{"n_layer": 15, "d_model": 192, "n_head": 6, "n_kv_head": 6, "head_dim": 32, "d_mlp": 384, "vocab_size": 8192, "activation": "swiglu", "norm": "rmsnorm", "norm_place": "out", "norm_eps": 1e-05, "positions": "rope", "rope_base": 10000.0, "rope_fraction": 0.5, "qk_norm": true, "attn_scale": 0.177, "bias": "none", "tie_embeddings": false, "parallel_block": false, "init": "normal", "init_std_qkv": 0.0421, "init_std_o": 0.00768, "init_std_up": 0.0421, "init_std_down": 0.00543, "optimizer": "muon_variant", "lr": 0.00575, "lr_mult_o": 3.0, "lr_head": 0.0189, "grad_clip": 1.0, "warmup_steps": 0, "schedule": "cos", "final_lr_fraction": 0.03, "batch_tokens": [16384, 32768], "seq_len": 384, "doc_mask": true, "z_loss": 1e-05, "train_tokens": 154000000, "steps": 6712, "dataset": "wikipedia_en"}
Each number is 50 + 15 x the weight over the matrix's rms, rounded and kept within 0 to 99. Layers, rows and columns count from 0.

# gate: layer 6 MLP gate, 384x192, rms 0.0905, rows 9-43, columns 128-191
# up: layer 6 MLP up, 384x192, rms 0.0929, rows 9-43, columns 128-191
# down: layer 6 MLP down (transposed), 384x192, rms 0.059, rows 9-43, columns 128-191
gate9:19 63 54 54 26 50 48 49 42 42 09 42 39 51 08 91 15 69 35 48 41 58 47 66 33 51 52 71 52 56 59 51 47 59 41 24 18 42 68 67 17 66 50 73 57 78 64 41 67 43 57 45 32 64 55 59 65 40 23 42 47 58 42 45
up9:48 51 27 61 81 39 39 58 69 29 69 52 22 43 63 50 62 68 32 25 63 44 59 49 40 50 82 82 62 34 60 53 33 36 59 64 59 72 35 61 54 32 32 59 43 51 66 34 91 66 43 37 66 51 43 45 56 77 80 69 30 66 56 22
down9:78 52 21 57 40 51 50 72 62 63 48 88 50 32 30 71 51 26 18 35 69 35 47 54 62 66 80 84 71 37 40 36 55 47 64 77 87 04 87 42 63 52 21 43 56 40 32 83 41 34 55 20 60 78 85 55 48 69 26 29 61 48 33 68
gate10:59 61 68 61 54 56 38 67 54 55 50 67 51 58 47 41 43 38 56 50 44 47 75 53 51 53 33 42 74 55 24 35 46 64 56 54 61 54 66 50 29 52 41 30 68 48 59 21 76 56 55 53 90 35 23 39 52 27 27 44 28 30 40 66
up10:38 53 25 46 28 49 82 43 36 31 37 52 75 55 43 61 43 52 21 47 59 42 48 36 71 67 33 56 40 59 39 68 50 61 59 47 35 88 49 51 66 71 52 40 51 63 49 80 42 53 57 56 41 51 69 45 32 46 63 42 67 63 47 50
down10:46 38 56 53 61 47 50 51 32 73 48 64 48 48 51 33 43 67 36 40 76 66 41 60 47 35 49 24 66 48 60 50 70 36 65 53 27 45 35 33 48 28 29 41 33 46 71 53 72 63 74 53 45 86 39 63 66 76 47 55 62 37 53 48
gate11:61 29 46 62 34 58 58 26 58 41 64 33 32 59 30 78 85 38 35 31 37 49 35 39 52 48 63 40 58 63 43 49 63 72 18 50 73 30 82 21 60 45 54 36 63 61 23 51 31 65 58 48 93 52 46 75 40 48 29 54 54 44 31 54
up11:33 43 89 93 52 53 42 36 57 45 46 64 36 74 61 53 50 36 47 55 63 46 50 43 65 75 70 49 75 34 41 34 53 29 54 55 29 42 48 22 50 44 22 39 54 63 52 50 38 55 42 48 40 44 36 45 44 54 42 18 40 69 72 36
down11:48 46 74 54 76 44 44 53 59 50 35 53 41 52 62 69 62 83 57 78 56 42 47 56 55 54 57 20 68 70 46 77 31 57 23 34 04 48 34 72 57 45 16 78 28 50 45 39 62 84 51 55 48 43 52 66 51 48 41 43 49 61 48 57
gate12:51 47 40 46 39 50 32 41 55 76 56 64 58 72 30 82 88 36 68 49 29 31 59 61 41 54 47 42 35 67 41 43 38 55 54 57 46 46 65 68 32 39 66 48 47 82 61 44 52 64 64 83 66 53 38 78 69 42 84 52 32 56 56 45
up12:41 45 57 85 68 32 47 47 46 66 49 50 81 67 60 68 61 63 53 39 59 55 48 65 50 51 65 55 39 64 48 55 41 41 62 48 44 70 75 42 72 35 85 33 31 43 55 54 44 39 54 42 71 63 91 40 48 35 49 58 47 52 45 69
down12:54 70 58 41 50 51 30 39 67 35 33 34 60 36 27 52 48 53 28 77 66 71 30 51 52 32 45 74 42 68 43 42 55 47 68 44 39 41 50 43 44 58 53 54 51 22 61 49 32 32 48 59 46 39 49 49 22 62 45 39 51 45 28 53
gate13:56 79 73 36 68 50 29 56 66 70 44 35 50 40 11 58 40 51 78 40 68 31 45 93 71 56 28 41 67 42 43 69 59 52 51 59 39 10 33 50 49 22 56 57 45 47 71 42 46 37 45 43 61 31 42 54 48 40 44 43 30 46 53 46
up13:33 51 58 31 44 57 54 59 50 55 55 74 68 56 41 41 47 70 84 41 61 54 53 53 41 47 62 65 42 68 42 29 73 59 27 71 83 32 50 57 54 51 52 77 36 52 51 91 37 42 18 48 99 51 22 65 53 15 75 50 55 20 62 53
down13:47 80 49 54 13 45 41 58 51 40 54 48 42 46 69 56 45 23 35 57 46 36 63 57 62 65 33 66 41 40 82 24 43 25 44 53 60 80 33 42 17 73 62 90 53 28 56 15 55 26 39 36 72 59 82 61 52 40 63 68 43 17 48 54
gate14:46 32 44 55 32 38 51 48 46 68 42 75 28 63 49 59 40 73 56 61 77 43 44 54 48 52 69 48 92 63 64 55 78 67 31 27 32 44 84 79 45 74 46 57 45 62 86 66 50 53 61 43 42 37 26 79 45 50 10 44 88 72 40 48
up14:48 55 54 34 56 63 57 53 58 21 53 62 28 54 65 51 51 34 43 25 73 66 71 62 58 66 54 58 81 55 58 33 55 54 81 66 77 50 28 36 58 60 29 58 56 36 62 56 65 37 57 47 62 34 41 40 22 44 68 36 48 62 51 49
down14:45 49 43 50 49 33 58 54 33 65 51 63 51 41 45 44 49 48 66 56 11 27 57 62 59 64 56 59 58 61 55 58 19 37 55 61 56 57 47 25 60 17 43 52 78 24 36 59 30 44 47 34 59 00 56 21 35 64 37 32 40 44 51 42
gate15:49 42 52 51 43 92 55 57 61 47 39 16 43 54 61 76 55 75 35 44 59 49 41 37 52 57 44 49 46 51 66 53 31 30 50 55 39 42 47 27 71 43 63 44 30 32 68 54 28 27 32 70 42 65 69 62 60 53 57 53 40 71 59 72
up15:67 65 89 44 57 37 58 61 53 56 11 55 42 58 33 29 45 44 33 53 33 40 52 51 47 29 58 41 53 53 62 48 43 74 59 55 42 37 59 83 33 21 23 10 49 43 40 37 64 70 74 53 36 32 45 34 56 56 37 44 31 46 49 32
down15:58 41 54 50 54 69 47 42 43 53 33 33 20 72 60 45 41 99 43 67 35 65 52 46 47 30 42 33 78 62 47 37 57 28 62 60 68 41 46 62 49 50 47 35 37 38 50 34 41 32 55 42 48 36 68 42 47 42 65 57 53 38 47 59
gate16:43 69 47 85 43 40 56 50 56 47 60 46 55 29 66 52 51 55 23 47 61 43 36 63 54 60 50 26 54 49 45 73 48 54 50 41 53 30 57 53 44 20 31 24 41 69 59 37 94 66 48 49 46 57 67 73 61 43 43 42 34 25 51 32
up16:44 47 52 63 37 35 42 71 70 50 79 61 29 47 64 56 54 43 47 49 37 44 50 20 54 66 31 36 34 47 51 58 65 34 58 46 42 45 43 30 61 34 73 31 82 49 63 63 50 46 52 58 26 22 70 22 46 46 39 66 44 46 29 38
down16:43 40 32 44 36 76 34 36 40 65 24 59 39 57 33 66 46 86 39 58 34 57 57 38 32 49 39 52 49 37 14 35 58 33 56 61 42 42 34 54 34 46 42 48 69 65 61 50 28 18 19 73 49 65 52 57 33 33 36 48 37 54 23 42
gate17:79 58 60 51 79 62 39 44 66 57 60 67 50 49 39 44 53 67 53 53 05 45 31 60 34 36 59 32 42 48 16 72 56 40 55 65 35 33 59 48 66 48 60 59 42 36 56 22 40 42 44 63 49 34 59 68 59 45 51 76 86 66 65 36
up17:47 44 62 37 34 37 60 42 48 49 26 57 51 65 64 82 46 44 33 33 55 45 25 64 55 52 49 22 62 41 53 34 43 28 54 43 43 45 68 47 36 68 32 38 38 24 43 30 54 67 65 39 45 66 65 42 50 60 47 35 47 61 61 60
down17:70 77 48 28 56 70 67 52 69 55 59 55 47 23 44 49 56 38 23 44 56 35 55 26 32 41 62 66 75 33 38 31 43 63 85 47 30 37 37 18 41 69 69 57 31 48 61 36 47 57 67 48 71 45 60 81 58 57 49 55 69 31 45 56
gate18:69 60 43 58 85 57 35 54 26 35 47 69 80 50 55 42 46 65 65 73 75 34 36 44 46 45 52 49 34 71 68 44 37 55 53 47 66 45 55 44 41 24 62 32 54 60 64 56 58 51 57 48 56 27 49 59 47 67 42 64 51 55 64 33
up18:40 70 46 41 72 26 54 21 35 60 55 46 51 48 46 42 59 45 53 52 37 79 62 45 81 38 38 56 44 64 51 37 50 46 53 35 34 72 39 36 64 39 29 43 59 73 40 55 41 44 50 27 43 38 36 67 56 45 40 65 34 68 43 69
down18:38 72 37 42 46 61 31 39 80 62 24 31 51 04 54 63 41 64 58 53 19 62 69 80 34 83 44 60 79 42 51 53 73 71 74 59 51 62 53 64 52 39 55 59 43 47 55 49 71 64 61 51 71 53 61 19 41 38 44 65 60 54 47 32
gate19:23 64 39 51 54 41 46 67 47 35 50 02 70 58 39 34 34 23 29 15 41 63 64 60 45 58 47 57 62 73 30 57 30 50 69 43 47 64 30 36 68 66 43 59 31 16 68 19 30 35 67 56 67 62 38 71 51 45 55 77 70 43 44 28
up19:75 42 75 34 44 40 33 40 29 53 46 28 56 50 51 24 08 69 48 57 56 25 49 60 52 65 40 38 56 50 67 46 44 54 65 67 91 54 50 57 31 70 65 74 37 58 31 65 56 65 53 52 62 63 78 52 53 70 15 61 61 52 44 37
down19:54 61 80 54 23 49 32 50 48 33 67 38 72 79 58 43 38 52 42 70 69 39 40 53 52 43 64 45 66 35 45 29 77 40 49 29 59 61 39 51 24 33 65 60 50 72 88 46 48 23 50 50 52 43 65 46 41 52 58 42 52 39 42 54
gate20:27 40 53 30 49 59 58 46 58 71 60 61 32 47 80 65 59 53 25 35 47 54 58 59 39 41 43 57 64 74 47 42 72 50 65 48 69 49 86 40 55 48 50 31 44 48 50 76 67 18 48 42 46 18 43 65 29 43 47 50 58 55 41 78
up20:56 59 26 54 67 48 46 51 68 63 74 55 41 52 70 44 72 55 62 80 52 71 37 50 42 41 39 30 67 68 40 33 55 60 63 51 25 36 54 49 59 48 64 48 60 53 55 33 50 56 71 41 31 33 61 35 60 19 61 55 34 40 51 56
down20:28 49 48 69 44 49 29 45 47 29 36 36 76 43 54 68 46 30 54 71 70 54 44 78 43 48 44 55 55 17 62 65 35 34 24 30 27 46 37 61 66 49 49 77 27 56 42 46 29 62 50 38 48 33 45 55 40 49 32 56 63 47 58 59
gate21:44 53 59 75 05 70 73 58 56 37 72 09 58 58 61 42 33 47 42 35 43 77 37 45 49 46 51 40 49 54 48 51 55 33 47 53 44 43 32 55 48 53 30 67 66 45 31 62 66 21 67 71 79 59 29 44 57 58 50 66 64 49 46 28
up21:73 48 28 63 60 73 91 26 75 50 69 28 55 82 38 50 37 71 33 18 43 54 51 69 57 71 47 59 36 41 47 60 48 59 47 57 48 29 20 54 40 44 47 51 62 54 48 61 66 41 35 47 62 40 45 35 42 24 40 51 40 92 85 41
down21:37 28 63 69 29 61 70 41 65 52 47 58 46 25 45 38 26 46 44 73 49 47 49 33 24 55 64 19 29 43 30 69 26 39 51 39 62 48 45 43 32 43 22 56 55 88 72 40 21 63 29 55 60 73 56 25 74 68 28 55 80 39 53 26
gate22:38 39 54 28 25 42 42 62 45 51 58 64 59 40 75 53 54 21 44 34 64 29 50 64 46 16 73 49 29 47 53 60 53 81 86 56 39 37 63 50 40 77 50 26 63 51 29 41 39 54 41 54 53 49 77 65 40 46 73 58 61 47 56 81
up22:54 35 64 46 41 35 27 66 44 45 57 52 31 42 51 48 29 32 48 29 33 57 24 53 65 11 68 63 52 33 62 72 67 43 64 56 77 37 64 37 79 43 58 45 31 68 47 76 57 49 31 75 44 38 67 47 43 66 41 64 58 53 60 40
down22:65 41 54 46 27 51 54 66 28 41 31 50 08 46 42 36 54 72 62 73 55 63 57 19 51 45 42 70 34 27 33 67 64 41 34 47 49 80 56 47 48 53 48 39 51 56 56 65 37 57 72 77 46 35 41 58 52 13 21 61 41 57 37 56
gate23:59 51 37 29 39 48 39 44 24 60 42 57 46 68 62 27 47 48 73 51 19 70 86 67 24 24 61 29 30 19 49 41 54 39 33 50 51 56 50 48 34 32 49 41 50 44 41 43 74 61 74 51 39 59 29 60 51 53 50 45 19 43 44 28
up23:67 77 93 80 44 58 48 38 43 48 44 30 21 59 77 45 69 50 59 64 54 21 69 42 44 63 69 34 53 12 69 43 69 36 41 65 58 62 66 17 38 64 81 35 50 45 29 18 56 49 50 27 50 56 50 35 52 46 27 46 40 60 44 67
down23:54 41 42 41 54 37 54 37 56 57 29 40 62 73 64 45 49 33 32 32 09 28 62 43 64 60 78 45 36 48 12 44 21 51 83 56 70 48 66 62 50 26 81 44 51 34 50 66 78 74 51 42 40 44 49 51 57 62 29 54 36 45 94 56
gate24:47 61 24 66 72 39 38 62 63 53 49 51 25 55 52 53 56 40 50 31 32 63 84 68 43 40 77 37 26 27 31 29 37 39 63 03 61 54 37 43 57 59 41 53 55 39 83 61 45 42 39 54 52 53 41 38 39 61 44 19 33 96 41 64
up24:57 54 38 65 33 29 34 68 47 54 14 40 33 47 47 35 18 54 33 34 41 42 64 26 57 70 33 45 42 49 36 72 64 41 63 19 46 32 30 54 46 51 46 63 50 35 62 73 39 24 32 55 01 55 47 48 60 71 37 60 46 49 36 54
down24:54 50 35 44 58 41 66 58 45 39 34 51 36 55 60 45 51 75 43 37 33 34 27 25 47 53 60 50 23 68 59 40 61 47 47 61 59 44 75 31 55 47 71 53 78 25 58 71 53 60 46 71 38 24 44 42 53 53 42 44 40 68 83 67
gate25:66 49 50 31 09 63 70 79 39 31 71 14 56 44 52 39 42 44 56 59 47 46 54 78 47 39 46 51 29 54 40 62 52 98 53 84 50 48 37 68 61 28 54 21 62 36 60 60 68 25 51 48 62 61 47 60 28 45 42 65 49 36 57 43
up25:33 60 53 64 37 54 52 51 49 53 56 57 48 45 54 63 11 50 55 36 44 41 47 48 41 59 49 48 65 59 29 29 77 62 28 59 51 63 59 42 50 27 41 40 42 64 56 86 48 68 67 22 64 45 30 64 67 60 68 41 51 33 51 61
down25:43 54 38 32 67 36 54 43 31 41 47 68 62 66 48 40 55 49 63 43 47 60 48 46 36 41 65 62 59 46 54 11 66 55 50 65 44 24 40 39 30 99 64 42 53 35 64 38 44 52 64 71 18 57 55 69 65 62 36 36 42 37 49 47
gate26:57 25 39 08 68 35 48 37 60 33 41 48 43 44 54 40 64 30 32 68 42 45 71 61 73 63 46 49 55 50 63 46 43 33 37 34 32 56 53 32 46 39 54 51 56 55 43 47 48 52 42 56 74 50 58 59 38 42 67 36 50 55 26 39
up26:41 21 84 44 59 58 56 45 44 60 56 21 48 42 53 39 26 37 42 51 53 72 35 55 68 60 80 43 46 53 58 25 11 44 30 33 49 47 38 72 54 53 52 41 59 54 32 25 60 55 50 25 43 65 44 65 53 31 51 29 53 43 60 64
down26:50 42 74 39 52 58 69 44 34 56 56 56 38 57 53 48 61 36 48 65 66 68 70 40 61 35 65 59 72 65 41 52 37 51 51 52 56 55 33 53 33 66 65 70 28 58 60 51 60 42 57 19 74 79 41 77 38 17 46 47 59 38 54 41
gate27:36 27 47 57 42 86 40 60 50 31 27 72 55 57 39 44 60 47 57 50 52 34 83 35 61 34 42 63 49 66 39 46 33 51 60 40 48 41 44 30 47 79 53 48 60 51 65 51 44 46 38 42 41 63 64 38 53 57 71 68 51 47 66 48
up27:65 64 41 47 60 57 46 55 76 61 31 57 54 66 76 45 66 33 33 10 54 65 29 71 47 51 42 23 79 27 50 72 48 39 78 33 38 65 47 36 50 49 26 63 48 67 79 31 55 40 70 98 45 52 52 50 47 60 47 50 38 63 41 70
down27:32 64 22 54 67 45 70 54 64 49 60 45 40 50 50 64 46 45 40 49 63 45 88 68 80 64 48 55 61 62 52 55 57 52 55 56 39 45 39 44 34 47 22 47 38 57 69 45 67 47 48 37 44 55 53 43 45 39 40 53 23 61 40 66
gate28:41 44 69 49 45 42 24 55 35 55 57 49 76 41 72 46 73 38 59 52 68 40 95 68 50 34 53 38 56 42 60 56 58 19 47 40 33 58 45 67 52 44 55 43 57 68 29 54 43 35 50 44 79 56 40 36 71 50 36 43 39 50 78 61
up28:60 52 68 56 80 62 56 54 57 46 50 34 38 56 42 51 68 51 33 33 35 38 28 26 60 47 54 58 52 62 42 64 76 67 33 64 58 49 52 29 62 61 50 40 44 70 39 63 51 83 76 40 55 28 19 69 45 59 44 55 70 86 28 19
down28:43 43 46 61 39 60 39 23 49 57 73 48 72 56 36 20 41 80 86 56 55 23 45 44 50 67 83 56 51 41 59 58 99 44 39 59 53 34 66 30 51 36 60 24 41 43 45 31 19 45 31 40 56 50 23 64 69 44 30 46 46 85 68 65
gate29:46 45 63 24 37 37 22 63 53 53 54 56 64 77 31 43 60 60 44 68 49 65 72 72 63 38 50 51 69 66 46 32 41 38 25 51 23 43 32 63 49 73 52 25 60 64 58 45 61 49 32 35 77 28 57 35 66 48 53 54 39 29 49 55
up29:43 60 69 38 89 74 62 39 22 57 40 10 56 49 32 44 35 54 51 34 36 51 48 45 59 38 69 39 53 46 21 57 59 62 58 80 82 46 30 21 50 48 68 66 49 48 63 53 21 75 42 35 19 56 25 49 22 70 22 59 83 27 48 59
down29:43 59 68 60 39 61 45 87 22 44 39 53 32 26 46 31 51 67 50 27 72 70 26 64 46 65 59 46 53 41 43 55 57 56 44 88 53 53 60 49 43 33 59 63 64 54 30 62 73 55 68 50 26 41 49 52 68 36 30 53 54 31 39 54
gate30:38 78 37 62 24 40 53 37 58 79 58 56 49 50 53 65 29 51 63 46 56 64 54 44 61 31 33 57 53 38 65 59 45 42 63 74 42 25 40 46 37 29 68 39 22 38 67 71 54 37 42 40 59 50 44 45 45 53 29 41 47 52 50 46
up30:52 28 34 71 41 20 69 45 47 53 69 48 60 59 47 45 47 56 63 47 56 48 49 42 26 49 46 74 64 33 63 52 55 72 84 64 42 50 52 43 37 51 53 56 54 57 60 86 43 46 47 36 58 40 58 34 29 40 28 50 91 71 54 38
down30:67 44 57 35 23 35 91 41 46 63 63 20 40 37 59 25 44 59 57 35 51 21 56 52 78 77 43 47 62 56 74 64 51 45 56 55 52 38 68 43 51 60 56 64 86 83 43 37 35 71 63 45 32 47 62 43 47 24 55 72 48 56 45 41
gate31:57 41 45 60 28 33 65 47 73 35 69 56 41 42 35 25 16 42 24 54 38 62 73 59 37 63 83 43 49 46 74 24 42 67 22 32 46 55 51 43 42 47 49 23 68 33 38 32 37 63 44 51 53 44 48 16 48 86 47 65 65 37 49 34
up31:41 67 83 44 50 57 31 50 21 62 42 52 38 48 57 59 50 66 55 25 25 48 30 66 45 24 34 50 69 66 67 50 38 70 58 41 35 61 43 65 52 35 28 74 62 54 75 45 70 52 51 49 63 59 55 45 52 30 68 63 91 71 51 68
down31:59 32 41 21 57 53 77 80 38 45 48 64 39 58 45 30 67 19 61 40 60 39 35 46 65 66 35 67 55 45 54 64 64 49 32 65 38 52 81 69 59 54 39 39 20 36 50 57 47 37 71 49 56 36 49 63 35 19 50 25 47 24 61 65
gate32:36 07 21 28 78 62 59 34 47 67 58 57 45 51 47 85 45 39 63 34 57 50 50 89 55 34 21 69 43 67 20 33 64 47 53 55 44 73 44 38 22 51 50 36 31 38 65 27 36 44 46 58 35 30 19 48 40 36 61 49 50 54 56 37
up32:38 42 33 53 42 44 41 37 60 44 22 63 65 56 26 68 47 52 49 37 47 85 82 69 41 31 42 67 63 50 18 35 54 42 54 53 25 60 43 43 35 66 57 38 74 57 48 27 38 30 50 68 68 51 56 31 57 11 38 62 57 46 50 75
down32:31 42 27 69 44 48 52 67 49 40 17 69 57 36 24 42 42 62 43 22 62 57 36 48 53 61 37 28 75 57 40 40 62 50 33 71 68 41 56 47 41 56 52 18 74 34 65 28 47 70 50 63 69 53 41 44 26 75 17 55 54 30 60 53
gate33:47 75 36 45 31 32 36 53 59 28 50 24 62 41 73 53 65 64 65 51 65 58 62 26 46 58 35 66 38 51 24 17 53 62 47 61 37 32 63 34 45 28 31 58 14 58 55 54 51 74 47 52 47 70 48 35 41 41 68 28 40 21 56 46
up33:26 69 37 84 52 44 19 63 29 24 61 22 81 64 48 26 47 61 59 36 40 58 42 26 57 60 48 48 31 50 30 19 53 58 38 32 50 31 36 72 54 34 48 63 85 67 50 90 40 60 39 50 56 53 67 47 53 66 46 38 52 52 54 35
down33:49 58 58 43 50 50 76 36 75 49 50 47 50 52 43 37 40 48 30 76 33 57 57 73 48 67 18 58 31 50 46 48 58 19 52 74 35 67 49 41 76 61 69 57 99 61 39 64 32 67 55 46 51 43 39 52 51 48 62 47 46 71 38 27
gate34:56 41 48 40 64 31 34 26 38 23 53 42 35 41 32 43 71 53 32 54 46 48 43 40 60 47 28 35 67 48 62 69 58 48 50 70 71 54 49 54 41 57 69 49 63 79 59 43 26 68 51 44 59 41 43 72 58 45 48 74 35 39 50 50
up34:44 69 59 61 75 59 47 50 20 61 74 63 53 31 66 55 68 27 82 58 41 54 37 35 31 66 42 75 36 50 48 60 56 48 80 61 30 75 20 60 69 56 25 43 41 36 58 45 48 40 28 36 69 31 49 74 60 50 45 64 71 47 48 31
down34:62 67 63 45 50 51 38 34 52 44 39 66 83 38 68 57 25 37 20 39 32 54 29 27 31 64 69 53 43 49 58 51 57 49 18 68 52 51 72 52 52 51 65 58 59 41 52 56 45 66 42 29 36 53 53 65 58 32 64 37 57 71 51 66
gate35:95 53 53 32 66 69 52 26 41 40 66 45 44 49 10 66 42 39 48 59 51 43 59 33 56 28 38 57 44 42 66 83 72 53 44 52 58 49 40 46 26 28 45 76 39 34 72 55 59 50 29 24 63 57 62 54 52 78 53 33 57 68 46 51
up35:72 52 40 59 40 19 40 42 39 45 61 39 54 45 62 44 32 59 55 74 55 57 71 54 66 56 69 43 42 30 47 56 36 45 44 46 07 41 31 63 36 55 74 43 42 54 43 44 68 57 45 51 41 67 59 54 59 66 69 44 78 42 28 34
down35:69 63 36 55 60 56 55 31 52 50 37 42 23 30 55 43 37 75 49 57 81 46 47 57 58 64 43 62 65 54 34 54 47 34 33 73 50 46 72 53 46 59 60 63 57 79 60 59 59 46 32 63 67 50 29 56 43 58 42 52 48 58 73 46
gate36:31 37 32 64 54 42 32 47 64 63 52 82 67 63 51 54 75 56 48 80 37 66 33 28 57 60 54 53 43 56 62 45 54 38 41 34 43 34 49 67 35 24 25 47 58 35 80 55 44 42 73 57 69 56 37 43 25 42 72 45 40 63 50 62
up36:67 35 78 47 76 41 48 60 30 56 62 67 56 49 32 70 35 78 28 40 78 37 54 49 63 43 50 52 44 51 39 71 58 46 41 37 56 60 69 20 54 54 69 55 39 65 35 51 53 35 54 36 70 39 81 52 74 30 71 67 38 59 53 91
down36:64 41 48 65 62 56 61 55 66 60 69 48 68 33 78 45 37 40 38 30 61 81 39 56 64 37 54 56 44 41 60 57 46 51 59 61 32 49 45 70 67 53 36 27 57 61 42 50 79 76 55 46 17 59 34 51 67 49 49 62 34 46 35 42
gate37:62 60 49 22 44 40 46 56 44 38 37 47 62 59 75 67 64 39 51 49 48 27 54 94 37 62 31 52 60 31 42 69 44 60 52 49 35 27 55 62 79 55 41 27 70 18 74 62 26 34 42 74 59 42 54 49 42 50 46 70 57 65 76 26
up37:48 34 47 42 41 94 50 41 66 45 72 35 60 60 46 46 08 42 44 47 64 58 53 39 68 35 78 45 60 38 82 42 37 50 28 86 65 64 48 37 61 57 28 43 61 68 54 53 62 76 47 26 29 59 73 51 44 54 48 59 61 34 45 70
down37:49 57 53 42 53 67 38 82 50 52 42 28 76 40 68 41 60 50 66 52 57 72 55 57 78 61 39 53 79 41 32 44 14 65 29 56 34 36 40 44 63 64 44 52 59 30 61 40 56 74 66 30 66 42 70 33 40 57 38 71 48 62 44 41
gate38:64 80 53 86 37 55 32 42 46 74 42 79 25 52 44 60 78 79 57 63 81 63 55 45 63 37 36 54 35 62 62 34 65 13 39 58 47 52 67 43 39 09 40 61 48 52 51 51 33 78 53 48 68 51 27 50 61 44 74 46 55 49 59 59
up38:47 47 78 69 51 54 43 14 56 54 49 79 52 36 51 36 59 82 58 85 18 20 50 24 48 68 59 51 58 57 54 69 41 56 48 78 70 42 36 44 40 59 46 57 33 65 57 43 36 58 46 57 50 32 35 59 46 64 47 82 42 44 28 77
down38:36 21 43 57 40 42 50 40 47 35 46 49 28 57 47 74 82 58 48 63 38 44 53 25 37 61 47 58 66 38 53 61 57 27 41 72 59 45 68 78 66 42 58 32 63 38 37 65 28 45 38 57 45 31 35 54 58 30 42 58 74 69 48 76
gate39:74 38 55 20 56 59 34 47 60 22 37 51 53 73 45 52 46 60 71 37 30 31 33 49 56 67 59 65 40 63 29 54 79 79 50 46 37 64 33 49 42 62 63 42 85 57 51 50 39 32 53 43 31 65 58 88 53 55 62 42 65 33 48 44
up39:38 61 26 53 80 28 34 38 28 43 59 54 41 43 28 30 55 35 76 25 31 43 08 22 58 59 70 49 59 78 43 49 65 52 33 41 59 47 77 40 57 49 37 43 51 44 27 49 33 30 54 73 52 47 40 65 53 30 42 21 68 49 32 64
down39:54 68 52 57 55 54 42 84 36 46 64 47 30 57 46 33 79 29 62 43 32 30 40 59 60 60 36 39 74 51 58 60 27 86 44 84 59 31 29 60 75 41 33 55 45 36 41 73 29 32 43 74 37 57 28 30 59 59 64 46 36 65 60 51
gate40:63 51 54 59 34 58 47 27 33 65 78 23 20 55 37 61 81 37 53 41 39 42 58 39 60 39 44 51 48 38 30 27 74 52 57 55 54 61 59 47 27 59 44 71 42 73 64 55 43 77 27 65 39 69 62 59 56 33 56 83 54 58 46 47
up40:52 50 46 60 59 35 48 65 55 58 52 65 48 41 36 35 57 45 57 48 58 64 43 44 46 54 54 49 52 62 41 46 56 36 28 41 35 49 74 31 40 40 36 57 63 52 41 44 15 79 71 41 54 54 32 52 53 40 22 43 42 63 51 68
down40:63 33 67 77 24 58 59 34 44 59 58 39 27 66 47 50 65 45 36 54 66 58 57 36 33 63 49 58 50 38 37 43 33 52 43 56 46 59 58 48 45 69 52 73 69 47 38 52 52 58 48 73 65 43 63 51 54 35 50 72 46 26 47 45
gate41:35 59 41 51 31 39 40 48 67 41 29 67 94 34 43 43 43 50 47 42 58 47 36 77 46 51 49 55 58 39 21 74 34 52 26 47 26 54 66 30 35 29 61 31 58 29 64 43 72 12 84 60 42 44 58 82 22 39 68 57 70 35 69 62
up41:27 37 70 40 57 49 30 39 47 46 52 50 39 61 67 43 55 26 77 39 73 33 64 56 53 64 36 70 85 56 74 21 55 62 60 36 74 55 84 57 40 59 52 18 52 40 49 83 31 54 68 65 62 65 66 55 60 57 62 58 49 82 56 33
down41:31 40 61 97 35 66 39 68 17 38 57 52 47 57 34 62 61 42 70 64 96 43 41 52 40 48 14 42 64 46 23 55 54 55 28 51 45 75 62 31 44 55 76 54 43 36 45 55 70 25 41 41 46 50 44 34 27 97 74 27 35 56 57 35
gate42:47 70 46 47 51 57 97 67 42 54 87 55 58 63 64 55 74 30 53 35 56 35 62 43 28 41 14 44 65 43 51 50 38 44 36 82 58 55 69 75 41 60 32 73 65 71 65 45 64 38 55 41 35 36 48 61 54 32 47 56 23 56 82 27
up42:71 55 48 41 32 37 84 64 55 46 46 76 48 80 62 86 68 45 52 76 57 51 59 45 71 55 62 46 70 44 39 49 60 99 59 63 42 35 21 45 69 58 57 36 55 49 66 64 57 74 38 57 70 44 77 50 52 38 54 52 37 44 86 47
down42:57 67 53 65 26 49 17 55 65 49 66 54 34 53 52 32 49 47 51 68 62 36 36 48 64 66 43 58 51 08 41 45 21 35 47 56 50 57 48 60 44 33 72 32 18 45 55 71 45 53 38 55 67 44 64 26 53 31 60 65 49 42 72 50
gate43:43 70 00 54 21 66 46 37 85 25 34 44 47 60 45 33 58 52 48 42 52 48 88 35 61 42 37 52 54 33 54 53 94 34 48 49 44 43 64 58 26 31 44 64 60 48 38 73 37 44 52 60 31 85 46 57 69 38 43 63 23 84 62 52
up43:65 56 58 45 56 47 40 64 42 64 57 37 74 43 55 55 31 47 40 67 51 41 52 64 41 36 12 50 50 61 35 42 41 40 75 38 47 31 11 44 65 60 56 39 67 51 15 22 60 26 89 56 74 52 72 45 62 60 47 45 40 45 61 96
down43:25 55 55 27 69 53 62 38 43 56 29 61 63 41 41 53 72 79 50 61 28 48 44 63 63 60 52 70 43 54 44 51 53 28 57 55 50 31 52 63 75 42 61 54 65 21 49 38 57 20 34 62 27 20 45 30 64 34 68 49 71 76 48 62